config.toml
n_kv_head = 5
norm = "layernorm"
norm_place = "pre"
norm_eps = 1e-05
positions = "learned"
qk_norm = false
init = "trunc"
init_std_qkv = 0.0239
init_std_o = 0.00599
beta1 = 0.95
train_tokens = 749500000
steps = 2860
dataset = "wikipedia_en"
Each number is 128 + 24 x the weight over its row's rms, rounded and kept within 0 to 255. Layers, rows and columns count from 0. Numbers have three digits each. The size before them is the row's rms in percent of the matrix's.

# up: layer 5 MLP up, 1152x320, rms 0.118, rows 771-950, columns 256-287
# down: layer 5 MLP down (transposed), 1152x320, rms 0.125, rows 771-950, columns 256-287
up771 098:155116111163140099170147131122149110131113167147123133090130132112130126095092126159171117076127
down771 097:135103156156062151111156133124121098118123076119117126131135137095107092134131134185118089150159
up772 111:158126134108143158104185113126140149088126141112103177117159144112137129130106121167123137156128
down772 117:079143108074124151082146129122168107124118109111150147107140107112136116129102115135115141147119
up773 107:136141136142146112135094088176101183141130118065128144121135133176124112136128102142129090106145
down773 102:143131143075115164166129133137148106143130131114139126123129142112125110109147116130165125157152
up774 097:114115113132145134116145186112126132146157131088173153080144150101136115133116138118139128152127
down774 098:107097116139106129125101142117122141085119091160136172184092139140129142077110119104069122116140
up775 096:126105134109141111146089162150085162143102138110145118111159164139089133095091181113133133152116
down775 098:097126134122160141126174182141145117101152092185088157131139145143125101150145100120136099139146
up776 095:143156136113174129125119119120148115123124086125145121110148103126154135112157108177100161149154
down776 097:182144130132113100117158123165131134098148136148125098167163111135158107114140136074107083143108
up777 104:124136122168133154107100105140138157145108136138073089153123112133108138157123104143142154150111
down777 099:123121146158112128109159118117161108128101146148128132143123178131128153143135132099141149151145
up778 104:155108138117158155129109164109129137127128110144132127128169117126161126169103135186108158126097
down778 107:135112194119084119090140116113125111125142150141189108147174146157122121131124107077090112136152
up779 094:101109122133131085147111123162096177141120142168106161114157138131101129135141124158138084130131
down779 094:153094150111101132094153173126133131113120134152145136125133114133140126078120114144169117111122
up780 099:099131138113128135094165150109165106103126131150125116076116126164144147127110151111132115133151
down780 101:088198125137121160081121102176103081101152105158122199135189160152146149099133122104126133115116
up781 102:161104141134174138096158114134109100134153141099164166108123159172106081113130080122144149136170
down781 099:135120162070111129124072133131106144169184167144129111113104155113159120167144102151097122105117
up782 095:102121069096141101102075152111100103102094122153097139134095151105168118149157142190140148156129
down782 099:143122101150129123117182126115131093120148150118128123170089135142098168140152099125120132142165
up783 113:165094155113115114143121074137125192133100145092099139088134113131132149151128146130124172116145
down783 099:101145117125139100122125100115124103150106106133133100123132153125144133104118125158163110195128
up784 108:095148147140134106128113122074153143129093104142091174126144111128125103165098147103128134136116
down784 102:100150149105131132172118149104145130155115102122131101121142110113129155140131123113147154150152
up785 098:148110112120096160092137109143129143118148119146167083134093104161142133080146158099135137106047
down785 100:129153132086159095165130151130098121153089118102119113102126102136123131135144141155124123159168
up786 098:154080144131092144161115107104148122131134130082141126142145136136157132168130128078116115101157
down786 108:131111090136127127102146163153103111094125105112154134129117119166100124124109147134099171102092
up787 098:121111157167141116173105070137131128139181131148124117110121078101079108116129087125152137124112
down787 099:149125157116134137070111103170146178121144142142121136136175128171125125104162107104124094136153
up788 097:124115124160105120147144146132148116140120141108148112123105154140159129165138163176162133106149
down788 095:108110117128134119101078114114114101180131098121099136151118106121156148119156105158120132134121
up789 104:131113124145089113152207133115131155144150144158142101096123094093119100114121141153136127164117
down789 089:128145101095120149123130149154121111063135096127102117147111115171168119109064164131098165162115
up790 097:125078092136148109127106112119163103133104130085180119151094114159149118140151107120132153129131
down790 099:103144140155113134133123127126148134150116118064139119145163108125163127102100117126120085136150
up791 099:144144137140145126122119179087106099186116128094134120107148134100198148107108104137055132126151
down791 108:147151120088110114121119176135171143113134100110170110119133151139179057128144141141147127123120
up792 101:138100126112101134123102096101185133117115133138151159120151161137138118181125149086119117136154
down792 098:120101156155145113117142130157092184166140132108112142095140132108110113093107123133114140159106
up793 099:089156141166125102153117139066133110139124164073166136130183151109113127102128107084164132138163
down793 101:134142131145131121139090109152112136125139127128088135164113144097126143137097102133151130118104
up794 096:141124102120163171154120161146124140117179145152115100184106162122150155072131130138162162117103
down794 101:130107131127140102130140146129120141135073125142129193118125138147120120106183141128104123182113
up795 107:126164113119126146120114134138135105163090132089120178125131120071170120111134142140173101119145
down795 109:146090091122127127123114129121111154141170143147111129119102127170114083150118089123122124117099
up796 103:152094135141100101134118144121138116132113161104151179122114086146103144133120109129155123139123
down796 099:110153116145157133148142116171098167141121125172100107156132080111135101139114103081101132145095
up797 104:135149111105086122172144171155083123154132064079172125143118139093106139162136119125123118143146
down797 107:150136129156122131100149143150136111168125103117146147134152129141102113120100043113115157160097
up798 101:174136092148110162148128170156139143128142142100111135137113132116136107115127119076118131136083
down798 102:117129071081095147130101135127163130089104122083160111106134118138144142086153129150138106103129
up799 097:158118096132094119110085130129122122131161145114094158181122103142099112170170093090131164076087
down799 106:087140121138128088099128130123110135121111115099125102101127156116121123087164129107101102146116
up800 098:117118093146120144166086141092145153139110124116135144117101146132166099166127132131125163167102
down800 098:142099153139134109104116126098081141070099133100153112108125145116152136102160132125134176119114
up801 109:134142132153153169124117142101167109106149142155126157138115129151150118100121093099110143195128
down801 111:118139156091095154105119135129071142165109148099132142105188119086114128150098121129142152160180
up802 094:138150122126123105166140080136148160142163120129152104122121095136132084110129149111177111129123
down802 104:102111099160116111117119156106141168103126118139149097141138110085137132119139135145153110115141
up803 099:154156103154161149163132134134123090143129094087140136077130171128124121104083142138163132114104
down803 100:091141138107081123090118125099105176080107106131148133139125139149130143149154123185136103134129
up804 099:187150133156178147128073116157158132130087097119133126110154153154157096132156136102163139095157
down804 095:147096169087115131159122119102117125092109139114090103070129120115126077128134137159114137134102
up805 106:091120162138094109174136185123128111108164155127127117146082135156141144176105134170144109187150
down805 106:126138133131157158135135132115102083131129127109085087120108125109154144127068134144169148134145
up806 108:131174167168140145090130082106140136104147125124108117135135119114138150104123149133145086137109
down806 106:151105146086168112124107151152110133141128127131088120152110133108118106148159115152141161117129
up807 095:155118121144137110133137116117142123157162133147139142115112118101161131153131140132169162111141
down807 098:125097141165145103110124148122160153130113130132120162118126119123113118166151111170161126130116
up808 100:148123178103117154139129157117121147130147114099140138132136109121110178146131139124142124148103
down808 099:149153124121112120121125130124150142155106168132078115076088107140145098123152126110108133130139
up809 096:120120117153141133131110171067095095138153119124169115108131119106120146101130141152132089143118
down809 094:125143097096131126094132147161118135168111151095182120165162123092124082159174120180137170115135
up810 107:114110151156139122150150155090126122133155113125143098076131158115134148096149141107168137145173
down810 109:107165140118148156149111118166112130102103124134139117160107143110116126090103060124135157144172
up811 097:124134111197132141079129130105123130120133152135143157131140088125134122147136140166141143179133
down811 094:145143111075105122154099116134133100107139115156140091151118154138134148154120133160116081156133
up812 098:129088116091113118121113147131108137124148147142108098110149132095125125131178090119107115120126
down812 101:122165113122134147151122104151112161103125110181126175174131110137120121145099143179139139150137
up813 096:134140135118144165158129135130090091119092171088107126074141124145111110163129153102065133131130
down813 096:125143130107133129157135164102130091145146137108126109142151091123132164180155166117142141097138
up814 097:107123150114115061132141095099139156096135101171170111120111149151152105148140172108148135127111
down814 087:114124118139141124143146136078167142127129156086118119066126120133098126129150096152115080145146
up815 092:146095122137131151143123108107098091125130128102116137175123127141143115105082123112110121099153
down815 092:094104144143134114107143141172156099141166163107154091134118162086134093129086159156085175104147
up816 096:106100150140106106167141114104137149111116142125153094148091168129085106109132120111104139081172
down816 102:154100157106168129113140161154129126093156088138142109162159120091124102121110143158158132119127
up817 097:149082147116088105114152119106145115106136109119157112089137126114135113157114133154103137157078
down817 102:140115116103114153161077175122083120116103122103174115152115153112141105141140144152153135111179
up818 101:130149134130160097100118155134113097114141064113112139130107132133122087164122155164135125140129
down818 098:164100142171141071138123102153142120134112141106122125127177112146122139135130176133084144119117
up819 103:112072117117144145127120124153165108149154130086127109106139162147167122136135121136131132172132
down819 098:076133094132126125132129130082136124138058130163130113131112106155092147164143129095149137105117
up820 101:137091119124120178177143124107097110158140124140164126097104109105154136148129142135129126146119
down820 102:158132115133127120111135120147091168150137116108112170174138158127127097137118117151148179161130
up821 091:096154102143120130106135144086119140118114066093167109166077135096093125105113122113134133166125
down821 095:142113124112156147149135119146109122153099129101114111102117121155150154100173118112139094103125
up822 095:122117088145116146116148126128148170150129139111150131109176134130115061092121150123078118138128
down822 096:131164120137164179134118125142122128162157116116135132149132117152082140146124155127164129071143
up823 094:139129141128159074137128145152154125118104080065120112110139103095157138095137123105132139137150
down823 099:097131135103097129165137098159123167147119135135133113130163147113131106166166101178162144150129
up824 095:143126109111147168160138119142164112122114137142120073131124119188116113152106115122074077108130
down824 092:112119121117145124095122134125089143111148119102125168135112165086133123151123088133124151128098
up825 105:112127162155137151092092131127123114130120123134122139124111135117125094117118111176159116109111
down825 105:122133162079140185157133164133115123107107084161101070117116133105122107127133075095125127127114
up826 103:160129146164138115162124134136114083136128119152160142137147111135150154123142128131129091132149
down826 104:108150125141084140131107123138131090144090109143113140171128088155139125109162142154164073155118
up827 094:111144103089156152168137104094159122113102138150133129173102149133135139089121096124123117160126
down827 096:110111153109106098108116086129053117165147125130131095143143095112137129118149089122172103150168
up828 104:147112135136122140081172145168134131095141151114126131140144145101135149107133064109090124091097
down828 106:112153090116127127107175158123123166123095153118139140133172118097119107168130136140139122148126
up829 099:136123099124124116129133149106129146133079149139123118119127159152146125099124114100117153115109
down829 094:139152146124131077128162111063150125136134096149121111137148115136166146146126084151129130138171
up830 105:140123108122159113124124135098129089134140100123175093163116100095137138095148116138165137121126
down830 106:127150108068123137116087150146134106124127115144098140109094106122139108113123157131138095101164
up831 113:090093134137159184107129163126148148119155133124116086161109155169129128103143100147136143096060
down831 109:108133094151065138168128097137107126093091096120109141179115103125141131115132106157130126150100
up832 098:109129132155150137125166148118151115104118092108131134119135129137087124137165099112124151135126
down832 100:067148132138103129112150139154132161141115141123084124157121139105170159105112120118116107132172
up833 104:106151118088106144130147136125149067133131124124117140145102082139114113124073122119133134142168
down833 112:133151154083166128119125180141142116131128152144137157153108101124170141087129116145127141149127
up834 097:135120140124169132131140148120149143097153103148141155132127096168141165127135134138115120102139
down834 102:131129134144129124103091153130141119130123127140131123151153154150159132142144142143120129166097
up835 093:142134070083108130103114173148157119157154099121118148132140158119145133102106159144119121132093
down835 102:122152163100145145132168150136153156145107119161156111142139141123117100124146080107155160162138
up836 096:201144095159162118115115141080101140099158108166134120128114090155136145060144119115109116127156
down836 103:134147138088134154151118149143171126174123134155094130127120131156139157139146094099164155091071
up837 096:080121140103133103128124159150123136094122134069151118080150101129143111112095118070172112178128
down837 082:116143125154108140117082100107100151148113133124134151134136126145147143111152125153076120107134
up838 100:116105143110149103126130105078136153160084145140151143152173140121138153102117133109141124137132
down838 098:100141142113153146105172151143099147090157150134126099136135130079109121148109116119113114135133
up839 098:125160149113127121108111123127168143164114136156159135128158144147138101148133118108117151107115
down839 095:125120160123155150118113146121124155132134125161117108080138161138115075135138130126123173132166
up840 105:136162136101127161107152127152135131121149193130129084206123137122181140138130167128152105158104
down840 111:093119128121144129104133112167134116134156147162167087134167110153130145115078125152108127099167
up841 105:128129093143123086157081155098115098103106129141120104110129142135141102136153126084142102163130
down841 102:124133147172162132069136143136153151103146126121161082123136115132109102115138122119137112133089
up842 096:096077114122099132123100123169095141161131113156145126072134149121116137122111128118099115147109
down842 095:105147162110157129100124120128120125068134124128168147150132111162160081165130184106136113121080
up843 090:160155131185106135125126122123091116134118140105148090105161113139105099118108126121114154125115
down843 096:130152096113157140135092137102093122136142138105121126141135119132118131143089130121139117076105
up844 099:131136120146151110143162128117150154133186121148103135136135140101136147151069097170104151164172
down844 103:150132131100117117165117145101165097154145186096110151128081108129122118135142171102128121139111
up845 097:122132169150119146120127123108146141087141177148126125139156141163108158108109119134132175135135
down845 101:119125102122152156124152175124110132101145120164141144141159111112158129141083127173138117144131
up846 098:130114149166119156114133100147139149110159105129102094112123139115158128136195159179139081109117
down846 098:142104073111136130171088116098163117154134138117141133115129145136153149128060128112125140127090
up847 099:126101131121099110174185109131125123125140128140116105081097137137142130140139128114124140124112
down847 095:109118148129122094090134107097174170103185120145151136134146074133187123132163120164104066117148
up848 098:141094117132119098132111173096129123171150167116121132140127132104124125119075106124126115117126
down848 103:103154145163118129115144107158117137122128099159123125152115116184100123156119112163186162141104
up849 088:144150129106156128112096097147140106146123107148161084116112088146164201135058141116103114117114
down849 094:105135101142193144105127088132109139129174108119124142135157111101129108098123113183154129096119
up850 093:172125156157146164117166138078116141116114120137117090095144106124127142115146137118144134148113
down850 092:152125126156128080152122120145160125152136113105167172130097145115104135116131109135102091131137
up851 100:127115099151103126132092113109141128123140094127163130155107155150097089106185113150138125126124
down851 103:109147116098105151125133072124108103127119127128090148095147115145129114098140147150138070137145
up852 099:104142127130129172130101156138133106135122152120121103093105129141130099066093114125133076086141
down852 102:110139149121178094152130128156092136146149106145155146138166125152106149134105112147102134095127
up853 099:129142147126126132131169176184130106134111094170124117117134118142099176116103099094128158136080
down853 096:143115162116126114180093125117157131104127129109126138130127153142113133104150150139129101171146
up854 096:144109142123116115102123124118103132108133110122139105152144136153134128174134124156148138147105
down854 097:082102127129130097109112136123120152139164183125137112117128071142112128143154116094133168145148
up855 103:139127101113128106140120153153105160102140128124130104167140111134142096149177123115149114137150
down855 096:139132129069149148163171105090149097107132137139169151114109080110127143123128162112155135120125
up856 102:122132148146110076116146126168100091106092144136123101131151139118094109118145106170117160145139
down856 096:144111134122156092138115141109134103156122145103142152107126136099130137140129101072112106163127
up857 110:193136176145125150099123106131178146131107131108106118135121140139159157149125079136174128100132
down857 107:105120142121150140079132142151111131153091115159105108107084117131124144077115113137150140110120
up858 099:102101111116116111151100109080043129123143118105130085130116132133132149116141119132120145117108
down858 096:157123149133119138152128133128119155135163151092149164127098120139119106117122166111131102138174
up859 100:138091156112132121108114098130127126109108162109123171098178088126131121123140126128158160117121
down859 101:087115107143117131136128093177143116142093117109103159151122127121121126188079125122138122126127
up860 100:161141077173152133146171132154100111154124125109129107118148114115121136122111178095106133128131
down860 096:103148136096125150127105167146145115177121143183095132117099114178136155168135091094147104135133
up861 105:095158176150146074101115120129076124169146095134132104084109132130137126130162101113161150115153
down861 106:113130165103122111133160137148142134109127144157162105160151155106131104146100139163151158089159
up862 102:168129139170132135125144103163143150195131133112123133188128139119122149112136092134157167151084
down862 115:126085153151119161129093134140164124118160139158104160168088181172142129124101147115146100085080
up863 109:116148160165156122130122136090162103121172078148142154096165125094132124162121139123088159147135
down863 116:134152120161148166129110113135146162158152132153127118113148108151150084120092148110162144146140
up864 103:158100126133122122129109141136124099101164143119133103130105115103133132122111164101137149133108
down864 102:126107130138139070123124141146148132130081147138162075126137133144137109114159140123131096113130
up865 103:126127103110126172143161143165106111138144129093114150060110121119160096114140115097144117133148
down865 106:127103117133156109137115100156107124114108097108146090165131165162125142161169196143162147101099
up866 104:118128122135135121138111085096103130136114137139132142165160126118133117096147136150149131121138
down866 101:139107097103124129125141141101096101134139120126131141115149127128124139136106135143111145099161
up867 102:171145141192150100139143140174072127135125093080139142126144055170095118136141098156158155095107
down867 099:113180085141159146117119090084146099154078137141144130100167140129132142136130127109143114114113
up868 098:147121144134157110096101098112134083129162177127124121122102111155102119134095119132142132137154
down868 097:121184152119124062105103144111073134129073132124108139148129144093111127128146149173120127128143
up869 100:148091152140184122115123104143127093153158109132156117113146096135121157169128137125099164168154
down869 097:092171145100151093115128146105085144159117125110119139084156164130142064123117115144134150086148
up870 093:144110129127143127124107106085122121102140107108124108149134151135118117142131128099104131131086
down870 093:089154096166158133143107172146117102103106150148188109162152141116145133162105114140145125155150
up871 105:169115087174104161134057089095119128104133118123132127113114088133167119171107141093092117134144
down871 104:149113113091123123170119146135109131113113124096143114182160109128173129105159102102052139165140
up872 096:119126111100141126140121157099105126148150157149125134103108112156121120123085114107131116124108
down872 095:131114129114108105134131125156102078155095137142163094154123154158120122149102133167127110089159
up873 100:133144084148174139102116168130138098101150115119129126144095096109124130124144120145143117152129
down873 108:144111150124111107134154124101139151134057092166104122126121146152142092129089122109136149135162
up874 102:116058151117093112103144139105120105113118138127146139091084069128109079161093119126134134093129
down874 106:113123108158131090130095134153124103159131143141100094168131114153164125119108140208153138130102
up875 093:151134118139142108121129155130091137118155090125099083159073144125093164117095090111116125117148
down875 099:104139160071126104116119118076129130105120151150142169114168092150170120146159118158143138119125
up876 098:130120121104151143138102128128163166121172101138152085113144129149160137154158167113079128144121
down876 098:097142130146143128128107092104160165103090142118098116134148105142095097157119064145179151134138
up877 098:144142170156161148099145152144116104122106126122117134143111081101121158141135081131140128128155
down877 102:124147107165140143091139092119134163131114122124100142168124150122128098132135131126106130133157
up878 106:110132124157111121111164090122133082096141100129140122159151123149084154075102123142127154142095
down878 101:098116112133144152156071106157113183176115141161160161147173140130110118164129141132140134139144
up879 114:113119154088146083155164162107140146115132141103141125140096177141131119149076179116143133132124
down879 081:128104156101109159144073124124161145144072111118093130135143075121107149139109130112157150162107
up880 105:160144153119153096150140118105124137094092113136154120105128106102135146178095151137141122181158
down880 096:112097152108094158133160157168168141092160133139136139108152116114097126137101101164145136133125
up881 101:111116129121105118153138151137112096133115146142140125124124151161118140128105128125097142094138
down881 100:108141080145088129096097116135124156146101144148121143162131151059130090143074136097108135118118
up882 087:128133141132099136150153122099087152153128068088163155144128161103146100081131094153134140125116
down882 091:119131106121127116136114117161145160140147170079098120100119117163121104134100119125122123125115
up883 104:151135128165101082144125115144143153156104141133122138132123120140111129167139098087158193132123
down883 105:114144109150108049131141156113173111134134170131130126118144152128111129141158152114121063161136
up884 111:102098112134147132128142163126125119087099126142162109112128124178114125131139143130109113126158
down884 101:114104119151136160161152164129124134167098142147159133122101146157155107123101129162131130167135
up885 097:119109151125131094126162103088130141113142088132151127111110121119126128120139093086104113091124
down885 099:138107144112103106085140190116137080101080114066113151116136086145151119116132099111172143131170
up886 103:126096101103158133134130112131124129110129113076132107132099079145129113148152126145124124200136
down886 091:097123130117139081150125147124090123078127148135114155150127168114127142107130132136106124090096
up887 100:098125123133094146141088087111134150120124182123111122120102174139102116143150073126089166144142
down887 102:147129086113146100141145126127140161129098127178109089126114108132129082123127155122100053154128
up888 100:139098142134146151145159049128136146153128142128173138123148160141133137165170135122116152112128
down888 102:158129097136134058083106102088128135107159077116185146142151096128119108107089082165114121132137
up889 100:122098138121129094157120151097123118084142162133122141133126178099125118135113118133196122129135
down889 096:115134111115156125144180109063126149075115111106103154184137102165161133128163111093134076132115
up890 102:162190171102168145145079125123117121131130177140104109129112118127135139150152091123120127139126
down890 104:100119127105121120082151113108140125123107114139127152086123123166099159144138170098135127133113
up891 103:138139102153134118106098160162104126109143153145128107147114119119125129117143112157112123168111
down891 102:136139127137139118155115119133119140117107136117158072123115122123169149133158137146126144134143
up892 097:149119149116159133130118130129141139119140123103109119141101109095119095128085128106156136092139
down892 099:130121091110132149146080128123188124144114107086160094132122109137125104153140129137111105147161
up893 101:115121073133174088178101138101156139082145164127141137137152147127089141154128084156135134136127
down893 099:132118148115119150156125142141109067155161101155162115105129125116111102097174115144091119137142
up894 111:104165160136092114119142129096146090146110136162127086097122111117102106155163129121123090179125
down894 112:143100149128139154159107136141134110109131116113142107160113125129164107104102122116138087143083
up895 105:124141090135128115151108144101128119155174128127107158123161103108137134098120143150134120177119
down895 105:157112131146114151103134147117133116119090115143158142137102143165125131138087139162109143118141
up896 095:111119139158134101129163131128140086099112112144145158131163163111106145118119125144152122146103
down896 086:124133102127092108155115128112114145178137128130107111131117148137170091147163101131121170143139
up897 093:161138144139131158111124127146109118105090113128131179101119107119109148146161123176141102145130
down897 087:112093115112095101146127149178158095128126154084120108090129095107154138125161166093121113096099
up898 098:100100147124089125143127153156134109061084135117119136110108130153136130115161114147141146115111
down898 092:129107114106101164111133122140122160128151133103139147122130135125123124130103142114196147142126
up899 101:118113129101094148102122089160131120068103140133128137147179107123157148126149129104123090140128
down899 085:149137131085111150148111128153131122101125139137157098097126137092135129108145121155114107157099
up900 094:117099180117123095146151126102089111127157139138151126082140138144090157145177102119152121118157
down900 081:173113103150107121102120117108104140123147116129094127147113121167172146105135083168132141147080
up901 103:147094121169117099091183128128105154124121148155134180154109082141136117107126142103163182128160
down901 103:125108112081170100141114103132112147110168125093136127120085111133122110173148133158147144097115
up902 100:150101121129120170119128135150153152149152118092149149129162133135137191159126109096145092126088
down902 100:098135111109169131136128119125114134126149130158161148113137151156159163104141132126128141110131
up903 104:114120139148103124096138121137133152094128144119096127177132133154111119112127126125117132079125
down903 107:089122138129163119158089106127131134147188169117138103119123107094108091133134130120103153146094
up904 111:111175134117131139139117114106098113136156092160108172127118126140131144129130055101127136075120
down904 112:107127168124113134102074121137157126186130083113138151142099195150140148088143140147104134154158
up905 100:092102121186137161146111113148103171132157154126137150137153115103135117143096140093157118133136
down905 106:145121124132083123125137147134104121118115086148092095134137136119139137127105132096149104124096
up906 099:114099144127105122151113160108156118130159085174155156091152103090161120132080123126098128128139
down906 095:100112111130147168141086137142157096135151117129124144142122107122116136137138126121125125156121
up907 102:153161115129146148156166111137157135103117121125113147111113163149113103103129147090109088140142
down907 106:146093125123138110080144153124113132148171130140089167099140131140119174158156130111155135118104
up908 096:130107083140157112149132124167137152136152148107128145132134143100125106093146121198102086157133
down908 096:125122124136115159103102148139152145099113107105174135118133112127143148168148132143136139130134
up909 107:116116164137112123113138159093152160105148172119133131119107171147147153128122106118114127108123
down909 110:134134120120122139139134132134142137068107154113147127111093124107116134125140069130143143132142
up910 099:135165115115117104105146140184085142141153142128099130080117070101118143148115142110119121116121
down910 090:100108175118066166142156096097115106127093120158116176179162169147125143140128115110123144110142
up911 099:125091150147138107108171107173141125147117120187079130105125087096139118130154120159106139115172
down911 097:146124129162139111110132144125139153118102137096161088120112137098099124123135130108143135141128
up912 097:131078103122161116114146152164078148098155168112120101110113129130114173133083116128106157110120
down912 097:108143133097125118190113143153167165145135105090131127098182130082116137109123123118149075101112
up913 098:118127113124146066111136132151109111141116165092093149145107168182124143116167108120167119134185
down913 090:147091171113093182133083141207141106114118095105111133129162118095105167128104114128111103141125
up914 096:140155107133115101187117139075124131148143147144170120147157150130185169136135108145100124116109
down914 100:166098170124166112092123134112090134116135125133135109091127168121098119162123127101130114135114
up915 099:115133134166095098125143145108121149118142156137120124164119172128093125128155145150122145093160
down915 099:121118133173187155114115133137065090162123074097096151102145115149166104113169118110123111079088
up916 100:133089090126114162141132123142114099099109118129147154122111143156165109120123108118110099120132
down916 100:105099151094146085174146110139109165131162100179117128169127153084124152143108157125175167099132
up917 095:130175107125127116131143140070144117111098156131167153133139119104116123140138084100180057186151
down917 097:086117153162139123134151127140133148107162143103137170107125136165113121118110175102131145107080
up918 095:154162166141112105141129098162105131115130129140109116123125150105135123144077098094084134117068
down918 096:102137112163103129100134098122156109112149155123108105131157075129128128133170114151150182112123
up919 101:163145164135169126118132127133144128130164108116187149138124099162123128130157129130131142096124
down919 100:100142128117125187152095117162099114138099137126135099100104152136145093143124101115158146153157
up920 102:136144123157130155124080140116126110105094163126088121094175149112160113108136138158185129133089
down920 115:098111130094124112085115105138079160089138101123153096165129146156143149136104160123131095141134
up921 100:123072133099134073060097124132139155118154091119149112103158160136172119126132187157126145106127
down921 099:083120095137097190143143123115120198137129178139122148101109115089135100130201138111136108130149
up922 098:107103145169106116166124128155089145124150113150126098165093120158132182125149130135084118113114
down922 105:125123083086151122150125134119126114145134105129182096154126149105089090104147129131161161143117
up923 101:144130196079133108138129125140148126114128076121120121138129101109118144153124143120106157116120
down923 093:168139115137131156135134136156141128135132138160129153157132126109102098109143126164113096134137
up924 098:126138154142116110106117100147167136089116114160107122132042094119095088128141138082154159105142
down924 101:099125127125157108137074142110140184115138127147139139117115105134105125140126140148113120156132
up925 103:115096111123098151153159142132128118122148150106091119144127163119150131137113118105127112103121
down925 106:152153139154174154120107139115132132128056121111144134092160142136101122150140129140158099145150
up926 099:115105129131174129120103165114158127090144098121132133143084120106114112119114145172134132128107
down926 094:155150118123127155141148092148125116111113100109176163153175092131120138145154165110124143127106
up927 102:125160114117138137125113125103131087130105130153140087151124129130101156143144101152080167154112
down927 104:120073129149130152164153121173108138131132152107107151136142161153139165152108135190135161157108
up928 096:115095138124132141124124121120184077139107138143131164140188131161123128126102129122051124126108
down928 095:121162168156124105152117123094107184127134120107089115163119114099135133114118128107120148139117
up929 104:149090141134113100143116154122138146112107102129168114163123139113116105062096072152178122065160
down929 103:080139152118137141153135135152103153099143135086107176071098117148119138096161137099110191120131
up930 094:129110121146102082130107120108151125102131140104142097154100080111087127155122177146109109108115
down930 096:139150122133135170142132087151167104103147162125126168138114132193151131075161121135116159114142
up931 101:101164170133139121130117125111113159125169160131139116151121156123126175115085142122119134110144
down931 100:108098109155158162128117136129106169126125105115101129149129132113088093145102121131131120135075
up932 091:108124119125138131104153107108111111123115114121097097070090113142148134135122148159129147165117
down932 094:096139143127115161086166105123147144117124120106131132128147110112112157115129173096177094101140
up933 102:101113109132129098111130111183156141149116134140079137133118094117110112165153119088123094107081
down933 107:139109178107139096117109151141148127133134178131114162107135145156121127142168147115081096111137
up934 100:105120109151117104148140125129091100119139148137126122127114125102120162176139125077132123111166
down934 102:125106130096104118191152147178121118114117134096145177086141211096110120137119135182131150163142
up935 097:120151096133145114149090111145146119134141141148186128144122075161092128086087122088137070135135
down935 098:126143156103133117138124161100140125132107102100090101122123125104101138116142116154153106186121
up936 101:119121084110144139163109089139143125094123162069132143116161136131138138104082123085123162105128
down936 098:159101139167121107138140164145131100165111155200129155142140127155144176108140127129110109134136
up937 091:099146067122135162154095110176134140110102138098105123135125144139104038105146116132138090118170
down937 091:165134134156045127133146116105111132165186138137126141115151125121166179133139127165107106154153
up938 102:120108129125138146079147110169137113107121090143104121103155146099120129119119119129138133134158
down938 105:145106160128089155125118103143096125109131121125119130128126137129114172125098171129085100158106
up939 094:160121173169136116155114113117138140153198132140134149101106119140156130132125151130068100115107
down939 096:081104104163128120143115159163111113150109134111198133151122122138145139136151101105143145130129
up940 105:104119131159128137106099116083087093108118097099123150102119186121143098127167114129133124126131
down940 111:133154132184106128154099140102132143122122115153148127146116119099158124170121120088098098161143
up941 100:139111155138118142138113130149097138187145187094104104114190156151108104127152118147156103106160
down941 104:124146120117180142181120106137135092146108112126156132167202157120143162154143130129136102125107
up942 094:099123098113126137106136146156149156130138130131153169101155099149145147098086129141119112160096
down942 099:158153115169158124117114186112121132136098148168119146112163086051096137138137102144137144106123
up943 105:135121114127155144150118121113156115133131140157138111125137133083146092122134111157098112138106
down943 110:113127117091115125130168117119098157136128126140139136114148146096077139126113153085167084114120
up944 105:131171147126167105102142142118126125127104136135170148145097109118133128105162139097146140129131
down944 103:144138135159140151099130110097154114110147178161115136145101121151126142126125119142114124132124
up945 103:151102114122146142123128147108136126093128081136158144123101161129117145181127150078106156146132
down945 106:115134111148150084143159081152106172192107099124172131158199096112113136139152130144147102123144
up946 099:122122131154164129112122127104137150112168109126173153126120143149126157088090111146140148076107
down946 099:107104153120145116135135117115130110127155183106126118160147149137091094109137150090077142120119
up947 102:105095139122141116127124120132166149109165124107176128140097124141150160080076118107133123129128
down947 103:074126128108139131127127169099082122117136166145140130123154138137146131146104133090145093116112
up948 095:094076120155110114145123147097120111145126158137129135146101108094186143103099087149109128139103
down948 092:142098151106160120093150126132110090083133103161122116093116155141143095134105128111201088143127
up949 099:095100105103146129116130124137191114147122105142139127170112136112142125107191108082141175151132
down949 094:149151146145156175104125137141095115103126117117118123119129094181118098084125145147099127112106
up950 103:125190097141155119144131113138128143127089156121097050129126108136131131135155113102137148181145
down950 109:117098138133125131088167122089110130150152119141134122136113132101127127141121136122061128159170